{
  "head_dim": 32,
  "vocab_size": 2048,
  "activation": "squared_relu",
  "qk_norm": true,
  "parallel_block": false,
  "init_std_qkv": 0.0721,
  "init_std_up": 0.0721,
  "init_mimetic": 0.5,
  "optimizer": "adamw",
  "lr_head": 0.0148,
  "warmup_steps": 538,
  "schedule": "wsd",
  "decay_fraction": 0.844,
  "seq_len": 256,
  "dataset": "wikipedia_en"
}
Each number is 128 + 32 x the weight over its row's rms, rounded and kept within 0 to 255. Layers, rows and columns count from 0. Numbers have three digits each. The size before them is the row's rms in percent of the matrix's.

# down: layer 3 MLP down (transposed), 256x64, rms 0.211, rows 203-255, columns 0-63
# up: layer 3 MLP up, 256x64, rms 0.227, rows 204-255, columns 0-63
down203 096:158157133111137114133198126129139110094136099135138096133122152062169149143107165074141116100092147114130165142105126197074156076166189128191150160098121096141172138068115102164132172118099074
up204 098:076145119158080057101135171141124134112191088137126140162126085110113119090084124155170053161127171152116106168147184077076086112103108173119145146106148101116122128163144114156075146096164126
down204 098:102109080143117026142106086198101175108126071149116129157139138211116154106090155147129125148130109100088155132130151090127187118153124099104153111114187113092198125130122113132127118163112100
up205 111:124166134150102137098136140156178126103086111104138142086117123120107053114116144112124136144126109182228155128094083075063172122135075160137175154162103189140131081121150156117096103146151152
down205 107:131105157139147122085117072128142141060118102133157046134175148087124074152110133162112116116134109119144105148146135228106194107138127095135205117121093141147145069139114157092107109138104161
up206 108:145171064147099108084096149089097069110131110123153075106142129169120072108143099156181079134170126102142131137100168115079182115166075133082112134134134157090099129121086170146125074163141082
down206 109:153164146094163115132084104135144110113129077116150149064177108145138093165145082146127139115130188133107061186113073170150132173156133063131150120190109162068114148115132152102094079161134117
up207 087:100195168152101091098117146164076173152199125172165150102121101060150137126144164156152113102123092129146098114139118152148154135100105153140132085213085159102131053098106113094154131111122116
down207 093:114071112182117140141115123123171110025121159134051148105147103141136097128167144061132106125146132087109141072117078147151163156128103082099145124159104176111138122161202143119135147150158153
up208 075:046156099183089081099105162122174076119121137142113125155115234100101131164119148146128120143107154139149106121132155119124085131162104147087080129142104128157105094122124202168108157142185137
down208 084:087195179105083193144184127112112168128148101118118115117115061152162073089154136123141123121173110169135198147134158113118139106071095110138152163142151141135138126156143049177115136130088103
up209 093:149145128085102133123131192048119137143117149135106096164142158139100113068092143153101133156074132127089155124142104094097205158055141174111141141081104121157104116054168162096107113143151123
down209 099:079137115118171088041144128154156139100136080179097168147142103150144134134104127116099111145198152181145149153168105186114125124160110168160176071160174111110101112051122149132124136157145130
up210 111:083148110159087129136136137129073128156143147161191092157091113135100145132165131187112130115152125157166128152175080107121097160096069119085132129158164176213165074164121119118087159077107115
down210 106:128140090164105170156059147152132143105097104130149136101190150159117154181129152135122170134175156141120059127157103190116151037108148171151089132112119097103154158130120156104185118134077163
up211 105:127099133166125125098157149118111060197123140120142166118104142131169129137103096141201080131134065117093121143148138056109161078182110082134089120122169183189113074155141120117145127160100123
down211 100:114141142068114159088109095103137111166157106144170133106124117145155167053144113129140095091100152135089109159095121172147194122149173056142116086108146113137148062056086167144150127134083101
up212 095:177197086134173127111103132142093118159118152166080153146186154131127075112099092140160084184078144126150104141084158153105117096128127105027114179104113134097147105132114120148080144124171126
down212 097:104099112123160079131115131183182152100078119118118119085057136138035142104094123114129093099172126156118173147144145078126205158111117097152088121101059111168112143108148153114124126145090114
up213 113:163190118102091093074131137092131094175140119124166166137089143154108116092080114146137068111122130098118098095198127109128062132063111148133141168187130160173113105152154098183134110122163086
down213 103:192168120095172130082148126122142108128172190125164168134077115070100096088075141099106158127116131099042127107134146150092061073152134144129109132162141142119121112091142073128146108127156078
up214 101:139129112104092154117107168128122143139145090104172114124150112139171139173130105173172152092062124094138104129170169115070138200089123095080121069073144167115131118097214124161115149132092159
down214 096:144078097059138135153143100095128141119126111152154153119123141096153129074094163107110129208173089089150121112134125092147115118178176137181182157099170152150110215082094144149143112160125097
up215 107:147122107118165105053128134124134105144118133131136163169087134163112098091088130139143140132152107162163059133112154109129160148131045156143117102113061123132130084109183148121032095091127069
down215 102:148131186064114095103125037098124172122094140098191174123101096105145140091051129163136128113109147149076180136121148170147141102132104112078110118137079073108162125106124134100150167122137106
up216 091:069171125180128103182144178134117132110137114139151146168103120072116108084170153198120144146162108160101177168113118162141119168152103116089120193196132119058163151162145113149146117156112097
down216 093:113076077104086047170153099124062133180095141157106177134117181138136128125142110129107128092146083122094166160131085134108073139154165114113210082138151124115154159164157128161112140105098132
up217 092:141170177120120117118128117152123123062196076157142106102063162169142145112163121110116097138150117154184177119114154144066085126171088149066140120114143175164209133154097127135137088120121120
down217 095:124121140133077107089120104146085114146147104090127090101153136134097167121121103168142148175107128186030128143119060130056105144112132166130131137196109130123093159105155150209118174150135113
up218 101:156093098111081095159109116133106148089125122196135098155095228115142047130154111156146122121180144131130151151193117097127146131111085166076122189135128180123102124133077112143114117155093119
down218 100:162130135150165161128102073081145192075117098141181133113125185069107119161129104192167155106174158127067134134140113106102160154151106175136059161115164117088111143108085146152133129132118081
up219 099:091075077123086129164125149044124110219133139111146072116170165096173110094144139159142103137150066111166117172151110115147115160158105176130136146159175143133087119108139139134091135154119183
down219 096:144153081146157110163125136170099093117095143162082130109155128137126138075110206140113094152145140132138138195076142123133120045143118163118214101117100173137113106090134173101151112185168141
up220 118:134099105201157122087168151147098070139123096145126126090140147115165120070057146192154074077131154142135157116196083147118119151115130165090130104118153138110070097126137163146122069099150117
down220 105:132132107210138144127171093156198135131177061125125142073162095128137083113043144136155138102139219122152168132123081153163129105131183132151117109119128100131110138120114148114141086088121120
up221 096:129146142164071095151135129109060116108141115139110132177194169125105114134154155189129078161159149172133111120112121140146109132118154166082199164205191128170114146162078113148118100145159145
down221 097:108102115127151075123095100155126107080070162067097105096183116118151149150150187075091087087102109110135144117094096158097104114134153125099085153114142116100106155104133137182103069201078127
up222 094:156144199122074137138132148118131116120161115114192191173079109199128185167133095183125112168116078181127098122124152097123167072095143101116163132154122152124120124146086167162108133094144088
down222 104:155164137065105128150117122124105111117120128127129116114147164183111153086096101165122139102139114130092131147130138128136119064192109066178109151116150088190161159114090031112055114155162155
up223 093:093147143166127118116094122050072143115100101135098130167127113098114165066149131120140137088127115102142136154153107053105089161070088092098049115079109148171135147126094130171170143166144094
down223 102:175069107116115149140120177091169125192072111099101121136085143150118100123166115064106164118155136158113086143096123166092149047112170173115136157132122103155138126173160158126111106209111137
up224 090:106189159133138121127119155077163151098133157125131127155095193103104132100112111088191122184144090125100116099167117100095103164088137150100227105081145095102171118100090088151159136136173126
down224 098:113107102126189090142122154129141127105172136174073135171222155106152134168110160150122116123161151126186154142126103175134128128145087135135122114125145192138155062106078109060102072160151122
up225 116:104124103140155094126112164116201125208134115157151125164131152076133145118144140121104095124141156147139132170159127065069094131064074189120093178185101147116140154090170141161088141149158129
down225 101:158086054135159061151122144169105087113052141091126137128186094144132143178136121102115168083101144190115133139167142134058138127180086145148087095109097131142168136141147097127155138103099153
up226 106:119120138140158119102070178104124154142158087134098140085129144185140128155145145137093083173068086194117138121126157047114072150068110122078137163133098125134087100112108161168098162154165148
down226 103:150123147145098160123110111129071090120135153097110116136107090147100073164111108104069137179092156095196133098135174137115177157089129125179142140085070122083063155142112111154154185085098160
up227 115:120144151161126146139080128124102117090187105101115150124117152109166156087135108178184168131081134149203159140172101133148161120156130154063095092139179128168166104113092157142118125038090138
down227 109:098120098171114092165125121092041134170112141067106151149154110122170152139088114180130176105090130114111100147158126159107134108133112081118128148088172123051141132156117141170123167106132036
up228 097:155140170129102103184133189117105137169139127113131107192081152082168096130114146149159102135121096159178141085127128184182182091123162126113151114216103128174106127120156152097153094122184138
down228 103:107121099181132156163111168111170146112117161105080175089177132125133130171100101099114195146143114094093106141074103154145186104074136172161097132130118183159173178139185141146159169169124129
up229 092:171086123146096070109169156159183077155156176171162160111133123099188104082112119115130145096155111097160125108103165103077109172135151114086125180115110157195092148138085118135169118112138178
down229 088:163134089119141097149128145140127084150145103062154099118133150098100136110127111101058064128084109033108134130157105073174169160143091085085129141077129171098065103112103129120126107132161116
up230 100:091168099196128170154086135092109101157210129097140101170138133110139129189180171138133123124156123105171086130146120127154111142089140164085189115199117164124166129138121120143168160140075159
down230 103:159139070187176161081077148135174093115136080126170125172112156150132126198090122170116150109144163174127091120102107109112113099106208128074124140127095129138182139105117073131105161101113153
up231 093:116155159142208106119147115111183101154146091103120068184106094094121087114156113131139128131063151148133142136174088180131144120139128133117184129141089208125108069114130158165112170078099159
down231 095:173107095135081148144128150148153131164176096089115138214085141155139117204124101171122120121148131066121123064080134070141142150151146148156079148122100097125172135107135081098122110161095075
up232 097:127167138141166155163139150094121103124130122170197152113157089126120049156062119133193100172105118100131118143131065146128129178116147157127122173134191098135117072131150186097158080154126101
down232 096:143141137111173147093127177178113166171130079150108177167107153126161108097151143151094204126135142108147116146095108121157178090152123137156075154130135062070125079067140132176154169094098144
up233 104:144114146131103103119094138107109113075152155110191085118077171146095147111114146104096088162090110195156119082142112122158131160163112112066155166188153202115120120164178086123100129089129082
down233 101:158110114081072155163100108162099140077133130124147109122133167194126208097120136104092098174142153146123150194140110126142141141147114083143046124150178125121122188081117176139179117142151142
up234 098:123081116157131149144141147162159155152095134105099190138124128093151154074091132113144142138105113154120150147114116073139056128153114126029067078168139147197107096156101123119100092163079130
down234 106:148146078111132115137093169160157101139109128206104106100112146129142090136116188140129141119153111073146060156084149107114135151108145081172154161114177168068161090145052139088170121092145126
up235 123:082087111175154122120128141128112099114138077125125174114107137165193129079146112127176157176099148186183123097084125110141133210105168178106156089127124143086110152144147134114118167104154053
down235 108:137098097142156162150167127106124149136179062128126155141153162110146176162126172124081156148152153122126098083113130143120182129200158133108138050182140149079102170128169097156156108112071078
up236 084:081105143111167120176121142105145165076116165165206133176105082089093169118065137140168124118084061164164130168134130083103109126065164141120145142139142151119138148113146182102098105087114100
down236 090:139138112115069149141179095110131237133194129084105161095085147137085136136156124117096141155156134092122114077120124101110135136154142140153122119073149081094145162118156067121170175093139180
up237 095:150121141098135106066120196163155161149111136124156110158145087111113132166172145146174162118112104149121172170153133152168087140106156218076078194168098150122120110124124155063102129142095111
down237 102:083161124116123131140142107127185120159122170087122128171088148186189091132106131128073088148123101118096133153172108071141131099135116064146176161062126134090106103139150071169058145152114150
up238 079:128113092196119079142135122099149112104083143114091119127101124152096156132149168164125157106119107120123166102149101057130120184142080128116142081170139104145157116129153183217114199166150075
down238 088:128092051117104123094123012135133131123078086121116112115123118151129119096093104180122085120187131079121078103110128110078112099123135142152125171146169135080129105146135087124144196153108162
up239 105:122124134141097170193115152110194119190110144122153066127101126146125118108100094153123104161131058116108069155137141098099107183112114108122138176160074197070114101137169128074122118093116115
down239 099:156076145108130129080166103166135211119096190141123115158093176156090113125075096055106141126139125139099162130119112128115138130143116124094198153175129132053103115096135171132175146082112118
up240 101:121133108102149117159130192111179106145101101121144110138179162169136092162085095083143046159119103125165214101173090133151100145139154172086114123157132116118136152080138117156077158099161169
down240 111:172209130131133114085155077151142143086088129113126089098149131119082115163124129134092082141127112142109175117127099159112209127160186079137148164150082193143066120103101170125148098130123095
up241 100:090143138150065164121102148137140098185121133170127088068135149122173148065175133135177099131149128163140184197142071112173109137162127196092112166102122115123092164101119117137111126162174113
down241 097:182100098147088088152098115224022142199080129104093155139155172107148135126112122115147167080109139122160134138088136101140101170115130148138136144103110110157155150131067138119129134120170128
up242 088:091189140129093163109095140094159111107137166141096154158163113153192128113105075158131089180106141083149145130134186108088091180120123177087122161132087155102146121124088143162163043098116127
down242 090:100153154058132151160193170150145120076139099134126104110100176098129132131132133115171209101103158118183102130143126125155135153130115125076105112145080185166138125162143230109094143114146109
up243 098:136115156116098108114096149101127167120126086169111056142149098160143063116078117125129146186191137124127078087106131120056173127169081177149107072168084154153121101110093150131103139120170145
down243 101:122171120080134115146132096168138107089128100167116134056213127171123131122168137156155135146119172125126144100055108177149131157089105093085079118125098120116130118106196170128084062104142144
up244 104:101126134175144099184131142088120115075192122110117156140126093197173110162152088098124138193090100087188119112168097107157166152079135196132100144107107143113113160163126179123125133119102082
down244 098:146120120118116065155115155135141137148126108107122151093083134140126156171104109134096129156153129117047134131069096151122171135122150143114130107158043106058118121196123142115084042187115096
up245 101:164126191161130130161141137134109122155132089125125130102107170090175112114096141173137110130165109168136136128136135127165038126149073188036097131194089109129098151186095118112113111126163159
down245 108:136113114142136138119113155181148113139116157142104177201145130171089172127056106109098116162134113142162147169145066084094166160163122085207112156096143133103086098071151081154123166123135116
up246 130:097132116169085127066104156097172111147142124108194151127097095109112081126101203148125081125079091125142132094097151115082128165094145199104120105121153176159152131164209104139120107128134094
down246 114:156144111148106125107079116111165185160163126088155088121111115097133121123115153176089083086057145096145084150130129052107162150163185115139122157128190149205145145137140148081153100139166133
up247 111:098086134184111173151119139173149072174114088161130119162126101127112090138146216120158131160128110190145212141084115124122141102137105165095131147126134154184146107092114109122114085176184137
down247 118:187138124138175179159120121152119146164040094103155082142151127113097167164099151109114168109091156185079089173095153126176106100147088130090127117124164091149099104169148135089100124177157140
up248 113:123098103132176109114113135105150111134103103160182081178151159126157142122090167104124138158186147144180120086173157173094138201129077129090131157152113138145099125186082120215097104099122119
down248 108:065110111090152084145155094162137150116130098143146093188201099143161137061124160088150120145123141081092090151103130150058139180163084101095088098134121072118129136097140097129151143094085132
up249 092:128156124124098073172106146073142107157151111123160108106096121123195106080164164172118126147144149152099085156104118138143095144152168207135111153085187131063124143090138205114103137167109160
down249 094:087070148126061085083178110149106114131104124114100081150113156123109123180135125126156107131148141160176180126107136126100111092070059111139183085197131133159155093103111112088166157167154146
up250 108:140162175167117063115147128097095119145156072183139107148094144073086144114192140087141054115122138089127101134184127114151145181150115167120152173157135162151084118084138116150114135069086141
down250 104:137085157139157104077104077066141167132176111129146102156147110071096125128125165136141070116177127050138120102139086093091110121198131179108079131087138126197157152126123136110119157098109111
up251 111:115115144161124155067108142133127145162162109138136106137065116148165155105141124188194194091155092100172162124113180111098131194119135149133124183080140152122110193181122132140124104111189157
down251 118:119165086110145133109146097128107116133181108093141131084105095074089118141104147104132212132165112158140137119123099133158089172144145095201138188034142152103163131091095105149123085085104132
up252 086:077138174139139180178100138127151153137096161156166067184139154084131141101147123144167157155097185130129107178156090128137147141125076170134157152096143152064185136095098107157144087075092141
down252 091:116058101154159130125144135133146085199123113102131201121101155169158110125109136135140118169123136192114126167062114106109152126113169099173061165103195125151145075099108124085110148169154147
up253 090:084131160122149155151095194120125114188146156090107108171186117113158147158175121090151115158199180118158157082160106133140082152099080174119160149098165145148081145152177161133122118145123174
down253 096:127095089114141154105149159145155099129059107112129126080147107102111148124108107101132077082131138181071136156142070140134132143167181128177156168111207140105152039135152142127130147166084168
up254 087:125092215117112122138149119076182153136130115118126104189127173123127132109171110169214158155146129119136085093155154068132175169090150184089130122086124116148163160128104148166184113125120135
down254 091:101151070138121172119113089137125136165142153104095177108121144125174176161141146146072082119169143143091142141135114194172160123153098132178069163076138144139177104184132147138057105182127124
up255 113:086115150162108069105118148113141082129158107186105109162117179118130081140191154138115136166165128183182099080111087081101108087118104106121170125115109132078107116201136080184123102105127114
down255 112:112133142150124132135118046149069109102122124134082090144153158100093133147137210134147147114137096180098169092095112145096129103127182117106113140162151077114054170142059106143093106143101173